From a checkpoint of a small transformer trained on Wikipedia: rotary positions.
Each number is 128 + 24 x the weight over its row's rms, rounded and kept within 0 to 255. Layers, rows and columns count from 0. Numbers have three digits each. The size before them is the row's rms in percent of the matrix's.

# layer 3 MLP up, 1024x512, rms 0.0771, rows 334-350, columns 0-127
102:139132142114143085135181111148108094149164116165146134129158180120176100139119137100140082135122135149101097136126117118150151128130152158080150097118112113132183147105166121128111101166135121116125138167121118104150108134115126152149125134130108119144169152120171120117139117107157124116151139142126152162119097078146148108140086092118130162131129152156096124177115129109086132152115
101:131142116147144097147101123125068123097119163152096130117082072133112130129116126151161125093120122118128108150162126089145124110112099107143136090125099121109133132097114080120094145102140114138185166110144111097115131115103172107151129171120109120096145143180142139093141087153129160139136115115126116139119138100097121137151091124140120151116102121135119121142122067107124120154096
096:122121139106111122129102139098134116195110100115116126140138141129121136162120107144158137114117136088122128140124176118105157093125089142098126115134149124138157139170076147133102177108106169127102128071146119129151174151128116116164119134127132069105129134130156180094140131103143164153117116172139123129134122162132147122107115126151095119111138109069074118125066151125170121154068
102:159115104084142137142125135125130136140158141079164137142146153114117172117099162173160120184144140126162102149120123123090096141107092105137151162093139141135156142126138162123135180140129157109151110118143138116141144101089085112111177077137108127134122160167156088188096143146158147152163150132117114138122073157145157136145167130098109148105115160127136118131141064073122145141155
100:112121119129103144145155145136141145124143141139152155115169153136142156130125172118108104088166128091117149102180105117113146114136143157117122147151143136145142151121111122120109141130116155125129132071146128145145086114088134131106226101121122095128102148109111117139145155163125110142138095123118145164117120132104158141106133094137095143132107153107101095103104144138148120094126
096:141185068122153102143036165125084103136162090146143124129111154094122132177126114132144156133144109161112159078154118119128095179148074123096124105122111083159132127175145115173109126138144141105125115140136110126116135148132150100155091119099106111142171095117107117130147173130078140136135139126119102134132095140098133160143137122164113127144138083132101130109152104136089149150114
097:131141097142124136128159116110122141133153112116164111140132139133146141128128093117150114080079143118190117148106130112172198144128116123124123142125109145136130132083136112098133114134137181126124114099157170128108123101140162121167126090109103087132121129139075137103127151131135144159138115126148125146092127135110143108152117124114138149125163130101121122108104092115125136163136
098:135111164136112181127132157122138124098108136116164155128133110139121140156169165165100154135107152102135107101126152123157118074114131130130110116149096128172163147130155126153156107109118173151119160134140113115109103159107120165130135131143144128148108111132117118131143129147119118106120140115121134121141099084142109143142109136116139181119119159138134115089136172144156090114102
103:152134148089144170097137125129141126147144152125138137129159132142146112155129095177091123159154137095096094171152127111084085106133145135182098082105145107125127106163122132125137116108182134087119150092099116103103139137145137117116168100149184093093159113132156104138136129130160158143164167089117124124160144134142115123173121126092156113129172127142112142160118107112072099084112
097:156062107125144183133111120149146083105115142108068147163120103132105143125124155097146099117105124147142163148139107115139114150150141147084164108151141147130152134074125146093139120122167107123125110142137161140120135109104157146119093166137124124145094129111065147150129146131140115121121156148102133101149163126132092089105143129103116103129115137157118107151094125114116156152126
099:139111137077137156169167131148146123130136141125139127129169098103110126119097103155166122102113140134081146154149095133154112114121140091169124168119107124115134112139120127148125121111092144124156131133115136137116157111123087121085139195119109106101100090168163128097145124081122074161109122119156161150136169166132140179144155110141155122134100148161123098128119165167131121101086
094:137106145133140128171173121104124115138128115163148123114111161093142107127120124178148142132155122130119158135112126139091113163142150176125140121148137126107162132132129120140111134112152137105134136101141117162151093101130142141133146139122131147143166158087122141121085114102140163125138139082080135108082171140105111103146067123126134113154154155102118136142141136118165085118065
098:163124139130110123112129100194105108168098101143182119096145138126091129134108130106133136140143150071121135113123137119096156132105090142150102106111120160108144132139140166116107146144154119171163109121086117155169146168124117153126116158155120109120100147115142118132107119112162138083108130139134107129161109126121177086095108134105125107135123160129164061115049096172141131163120
101:145142152141145164134124115136114160114108113115124171154126110141148073090159089121120155145133088093076133149151165120144125113128120143080143129119117118161119139115186133122137142167127121126081128126149144134133145139075111121080140131113121110149170145120089137158152142095128147110111138129127149123120100153132111105139114146126136114105158113185115123155119132095136118131160
081:136134156146118112128167143158146114119132123135144130100133133096140147160147131121147127135147107113170160118151126136075142164138149130134094121097113131170154070108134127146142129126109145148101178129127115118160185141115132174126158118121152161145155154113117099146115143113078137106136146100151127130078139101124131113134085124157152127113099122137132095098121158109135177116169
100:060101093106078101136129141135125141114120108143120068089157146097163123117146152125150132121182119111150116136126123156118124159132144155130101155092151108129142149118129105105121132128109122135114140145107101183142146115140148147131121128178152123114111080109103105151149152124128078122144143151119127134133159084127158143142136127104121125120177114130103139146138091150143142142142
094:155164148142123146138115096147133105132132140163134090133118154114082126107114153125107053133126135143108195136124122127153133111109138165117097132092090139076089119131115137089149142103161119112171179183132154103149136084120160141098107120103141125146113137115111151103131125114090106157093122135145139119068126099183144126135151124157115179126163127149138191093137136124153165136124
# layer 3 MLP down (transposed), 1024x512, rms 0.0737, rows 334-350, columns 0-127
104:121074121158119115168152141105134136114172125102160140123113147091112124112113150109125114083122167113129116164161092115112155180125136132158114129109114137101144145136128106155102128145135091128131167125130127116118158141137155150134125172148150119128105111119122149108105125107139091117145109160162061114156137192108139076099089130131113139146147131185066104184182143151094149144126
098:114131149165152103117145140151135150139122140120147100122145131154137109150134137147149112112105135108141132138097076177118150111109150134094097149146140139133138089099107125115149155117155139095139071113171124106087101153131099109116141099128148121143106117112142111151101081142151144142094152161152138104109119145133166068073144157117153105131113133080105139140163097098117129160145
098:117141123113130096085135118147127138102116179139081105144178162127106172134148111153101146113138163076148114087134119076154111093118093112127155154133140142121099140149087107091108144127153095174089135116127148099203106131151127106134116142175127123104142175116147151141144151148081133147111122082126127126125129139120129141088149176130117145189123153110096134150098119132150123119098
100:079146134143125119138150146098126128135121114114135124107102145134135117153123180113119155144110077106139141156148151113128149159163146093159140120106113133134142086141169091104137171131128157067134110162134124109147168092135167129146196107122139130150100169109136132127153100124126125144131159127118084127109138088115122127156127141138132151068136171130118104119140106069082145094127
100:138141152128106105132116139098098140165128141135115117151091102153103165093123139157105163109175111166097126162093171115158158120112119112127141116138148134143121091142141133115121152155101123145118119136128126177103171092080127156146138144100134118134123139143161177113138125186124150110144148125116141093139115124124108159138157124125091109144136115075118122133115105155128135086100
096:154148168154144161070150117108105102170130111167142174126134160140112153115128119109091086168141084169141154139109100098152132150153133157160163089154145160159131157142113102117115112138145129152116143143163084144098086128147098122146161130130119110156123131097139149102099093145130147139159129099125119143167129098142104156143119099125151117166119088169143148147082136155161131126068
096:187131150118149138135064125150123122167175123157107140103168134124130099135138147094112152131104157120099165128146121121065131173137147160137091085138120144158129115151080125142088142167118113174110102104155122140125148111109158130101124161183092102127140130155132118144156117105122093084152126104137117162101118086160109128142173114145139113182071123120108144154098129116167146125155
102:127098122134089105166070168146111090147154124152157162116108165118132148133106104150152146173175144126137102138132137147112155142135160137111099096139147127135112118113074130154116062130112126156119114112129121131136105153143115132108130153139149125086114109153123136159175115164129136144192119108140115113124131137094105087107135069134106160108165137119126144083130138092120148092152
107:120132100093137064155134114102120102125111155149116126119116132134155139143088118122110162139107120147097112107159124098136144089110143128128119099138122129109144132123115097112144102172157141126124081145140143126124110132131096141126127121099146104166129107124097153162126053159093168105151141137117150109112094118122161117080114143119113162112123151111132101163088143137129128121142
098:149127116110133144132112111131085148102124167120161172135124177117111108113108162140105128168132124129166144120091121114109150143096107123085116125151107135166116081109135152092135158125127115139139115096131124136107107140104121131145122136153102124121146169094122152114118118152113099130083150138111129087136125154136123106151123140126148093127133084146165120144157133176110147107147
101:132121140116152115143156120119141153132141154098169180122137141075161150122188154113169110154149108125136112166142125102137154118164173139131122106126085121124150104123129102110149104109159142134144103102137110148140089139145098102107126102152117184088126136100140102105128111136145108115086140129109137118131094122135154101133114119199104164167152143138102097148117114166147135151069
097:113134140139128129092115156098175110129122153165141084146108137116139145122142126097121107125123132120175121133139130109139074090146152158108116135162120158091139112149094155126178108151093110117109137139090118115137130136123102109113135109130097153143121164150119126152150141116152119094124122145150119143141155142116111107158086142178101144156130138119168118127122120163119132125083
099:101075171178068116143134119146128139130121132121129162117119150193144139124124148137111102153139124120139101144132129126140148124075167127162106111155143101144099160136139131116105130156117130136122125153140148115152139114120141138147168142126131154065164092098159155127108119103126113127130143111126143121141138133145131143174130127136151189160127136123102102107135163109123137140133
098:104138103133099111132174117171196100121125172118131120115131136110107126106136124099127121106137059154150118124152117151152094135140100111135100139098099150097117138103153110128145102133159120116130140116110113112139167132147127112138123127126092086131113139133165096098142158163115150176116131110103113136112112121126126140101144115116110163109155160133042144125163118100156112149125
095:133142127122148118119118130101115153102105087141087121106099105112137187111131130144135139159089089122133139169161148148128161139119087126116096129097097120109094117093084173140134125132134093163141108114200099132117105116121143180124122128169098146103104150122174122180151103106097123154130130089166166127159078150098138144123126117124116149149137152139133145128115154150150137159120
101:167178167129113121126149178159155079124114121151108116110121111123137146128140143162182125092133137150106096141126093102128131117114119111084113148086124107171129124143109107109144127135083167159068129138136131133149126102138133174122166092132125127128136116126160110137103171107148134111140096106100132138144111105103145164104075131140129119103088125108137103128095111111071105102124
098:144131130139128143113129135170111091158142148139143148127127184130211167134142105175134138131135138148153106142066133137169150103144122125123156103130130102111153117134084102135117109175137116119115111151115127094126106147105090150150130141119108120097094108112133149149111148141104131112122117091137135142146143134168104155119113103086091116142117146111130060130117151132135143097140
# layer 3 MLP gate, 1024x512, rms 0.0763, rows 335-351, columns 0-127
102:193139104142151106130121143070102127143139134147115152116196131115128079124149132128140148128105107157109160159138105139117095166139118114104114155148145164151115126108112159124144139131093075101120137113115096133118112136096135118118119119071052141140160098120132105073129118119102111116132106167111132147143119172110176131122137133140105161078060133125136154109136136095122122161162
093:117147154127111139094129126182133122163132174144145113138170135150116170140145108101098124166149093110126122092119124145095052107137146133094144089079117148147141156108093122111154153134085121145124135149145103127153130119138167110157133125135086127124143114143171131111153157107129146148170123145154105139149142095146134144161161135088121137118105107088085147135125119133137109137137
104:130139103188148109115108129132152143107163099117144151168147120163147091144133110128109165119124116135159146148131108094117100113145150157147099089144145150136125078080111104097129139122159127115097163109094126146153088104092137183169121141155140124135084086103111136152118171133153102110109111130113127160147120135171104169118135104136151101171124124118077102128143117102122138148152
095:142147112165129112106146140158134127104101155125090155172066156141095089171141113181113121129144126122126131146121119152119165087113098144136129102136156140144127090070122071143152113107130148153084166138156116179112180108119132147118132096120113144087128142104092126090120142180126138118130109141099146122125110179164125142134079131123178125107144129126134127083135121108141141132090
093:149145163127114113096109150128092101143120120108118165130086141153111146133079137112121164086096130110120146160159132166130120086100151097098167143112154143148151110146145099151111154134116122119111140099101160108124117117146140095161146097112144166161158171107142100094160153102120131107174142131104121147118167125141122139161111140123132096173141134151107091163162126163122104189135
095:139095141124147163149126156166135137129108091132120124112129088088145149143132125125105130122135179113116123127110116173146115093129100146139126114177168111126114105072132142140083120101123098136163121148094164089175142126140124133147123099110153157137100105105127084093092130153176136175095151149130132089131140100121113146114154139139103138122162156127136065134142135142151100111145
100:132151153106108145134112120123090140138110187148126133103153124127153105083112140103119128125174140127107142162150109088154129129116173141135131113132096141104139123121114105132145144108162079131109138100103159124101161176114155126089094131171120161139160140057166122109134117111126128158116107107133114137068107096165156133183127101118122112195128130165157085156111138138146129113125
111:124109128122131134119129130120166119105111159126136097136166112178163160137153134105127091166156148143106095076126115114092063099068133172123132109104158133141126082137118121184149158154122148143094117112135078137111136113150123151127127139130145127170127063125119126139129107191139097156136125147146127087145142096146145117118186167101119169103158092150146151166130140114144136152145
101:115163163130091117120098116150139114123080166150129099151161138125130113113165158129134114113127118138137107101141084139126121128138141129155151151122158102097134135149149142140146177144117122159100172178144114127136126104154144082171115115118109128101150146126093113128120114090124145127137098134124131175078094131112127149098101134101090133128119166138106132107155116145126111133087
114:113138108109091084127174124114100156167100153104133112146151120166186133105127152122119081158144116123143127120153153120141131153122115156149088144138121120139140117115143103162146116121095138107084115125109190124126144133133150126135156101134065095142103155090091108156088127127096126135174135118140116098131143134127153158106096123078163143127089114123131148124115142112118110151112
098:138087094143109099137123086106131111104112124098126164100130091144146123108128124144142145141128124132128125169128180107141169142139110090116144146107112110120167169102133114132086152129149139156113138161086107110157118170145124124105118185117129120107119080159159121135114127108073164132115123087068137130100068091148155140100149128140136142112127112160165126183138101106147164138148
102:149149169168149144114107105133108122130137164135073138100158161154136104097141184128151097119132124120143116130134113174125127138154146095136115159137152144149132093133118120104128162110123138103124101141117110120153135140133136148109154093127155124143138120140149118140080100108127128095160135156149133122126145129107141141150111113134159134142132123118144099115101135148125113098196
098:135124123146084106120116126130117111115070127171114154119167156167135129091177123144139123130123124146114139114138153142128117109175095146123133131135128101102120139149122164126070125124090104135126072128089144101139185126109149149124103094150148143099109146134141136124089112157099118127200108068155107119105166127115091128163103128127144101138110131156150161168150157158144135158095
089:126159121093120107079112106130154132155147124115165102163133124157139153126130115152074136141134104126133110108169133117085137156121147094092065100059104140151142136137113133143105131124110129162143137133143131165127158126118137134090107136119141156099107123123147093108185103100095124087134099090099140131137151131110105139129117134124130115138175128108105138136125128108177103116081
100:139103149099108136095131144113098121055123135124103136143141124092070122098114118127176076130098140117154119158148142160132099111153138112122139157175151162107088109161136141151118191090156119086176139083147112128153132094142133138111123133117098143129108148144165136123127062072148111104148087104136133131126106122152129125064146147148075152123125147098152115080147127129147102137137
099:116146135144102125110106125119137146136134113132149127110136111122131109166120109134145137112143144138130117097113109155150100151150124145123091106134129084107112127144158135114111158115121107134170146136135135104079063129120111115143136103132096146117102127144153127082121128155159096183135118106103129120144117186137148107116160161106137107152124154116137153128140133127108148145130
107:115162134128125159099145123139122190105138144134133137143116110124096141155136138096114140143112103109131117097110157107081126127138141139085158091146127137153161151106088099100166150111147111122118122120074141144127148122146117160100192160133136128106147086137130134154130157139116157136088109099089120150186158187168123151099103117145150150138163119140120114135103148113091174183122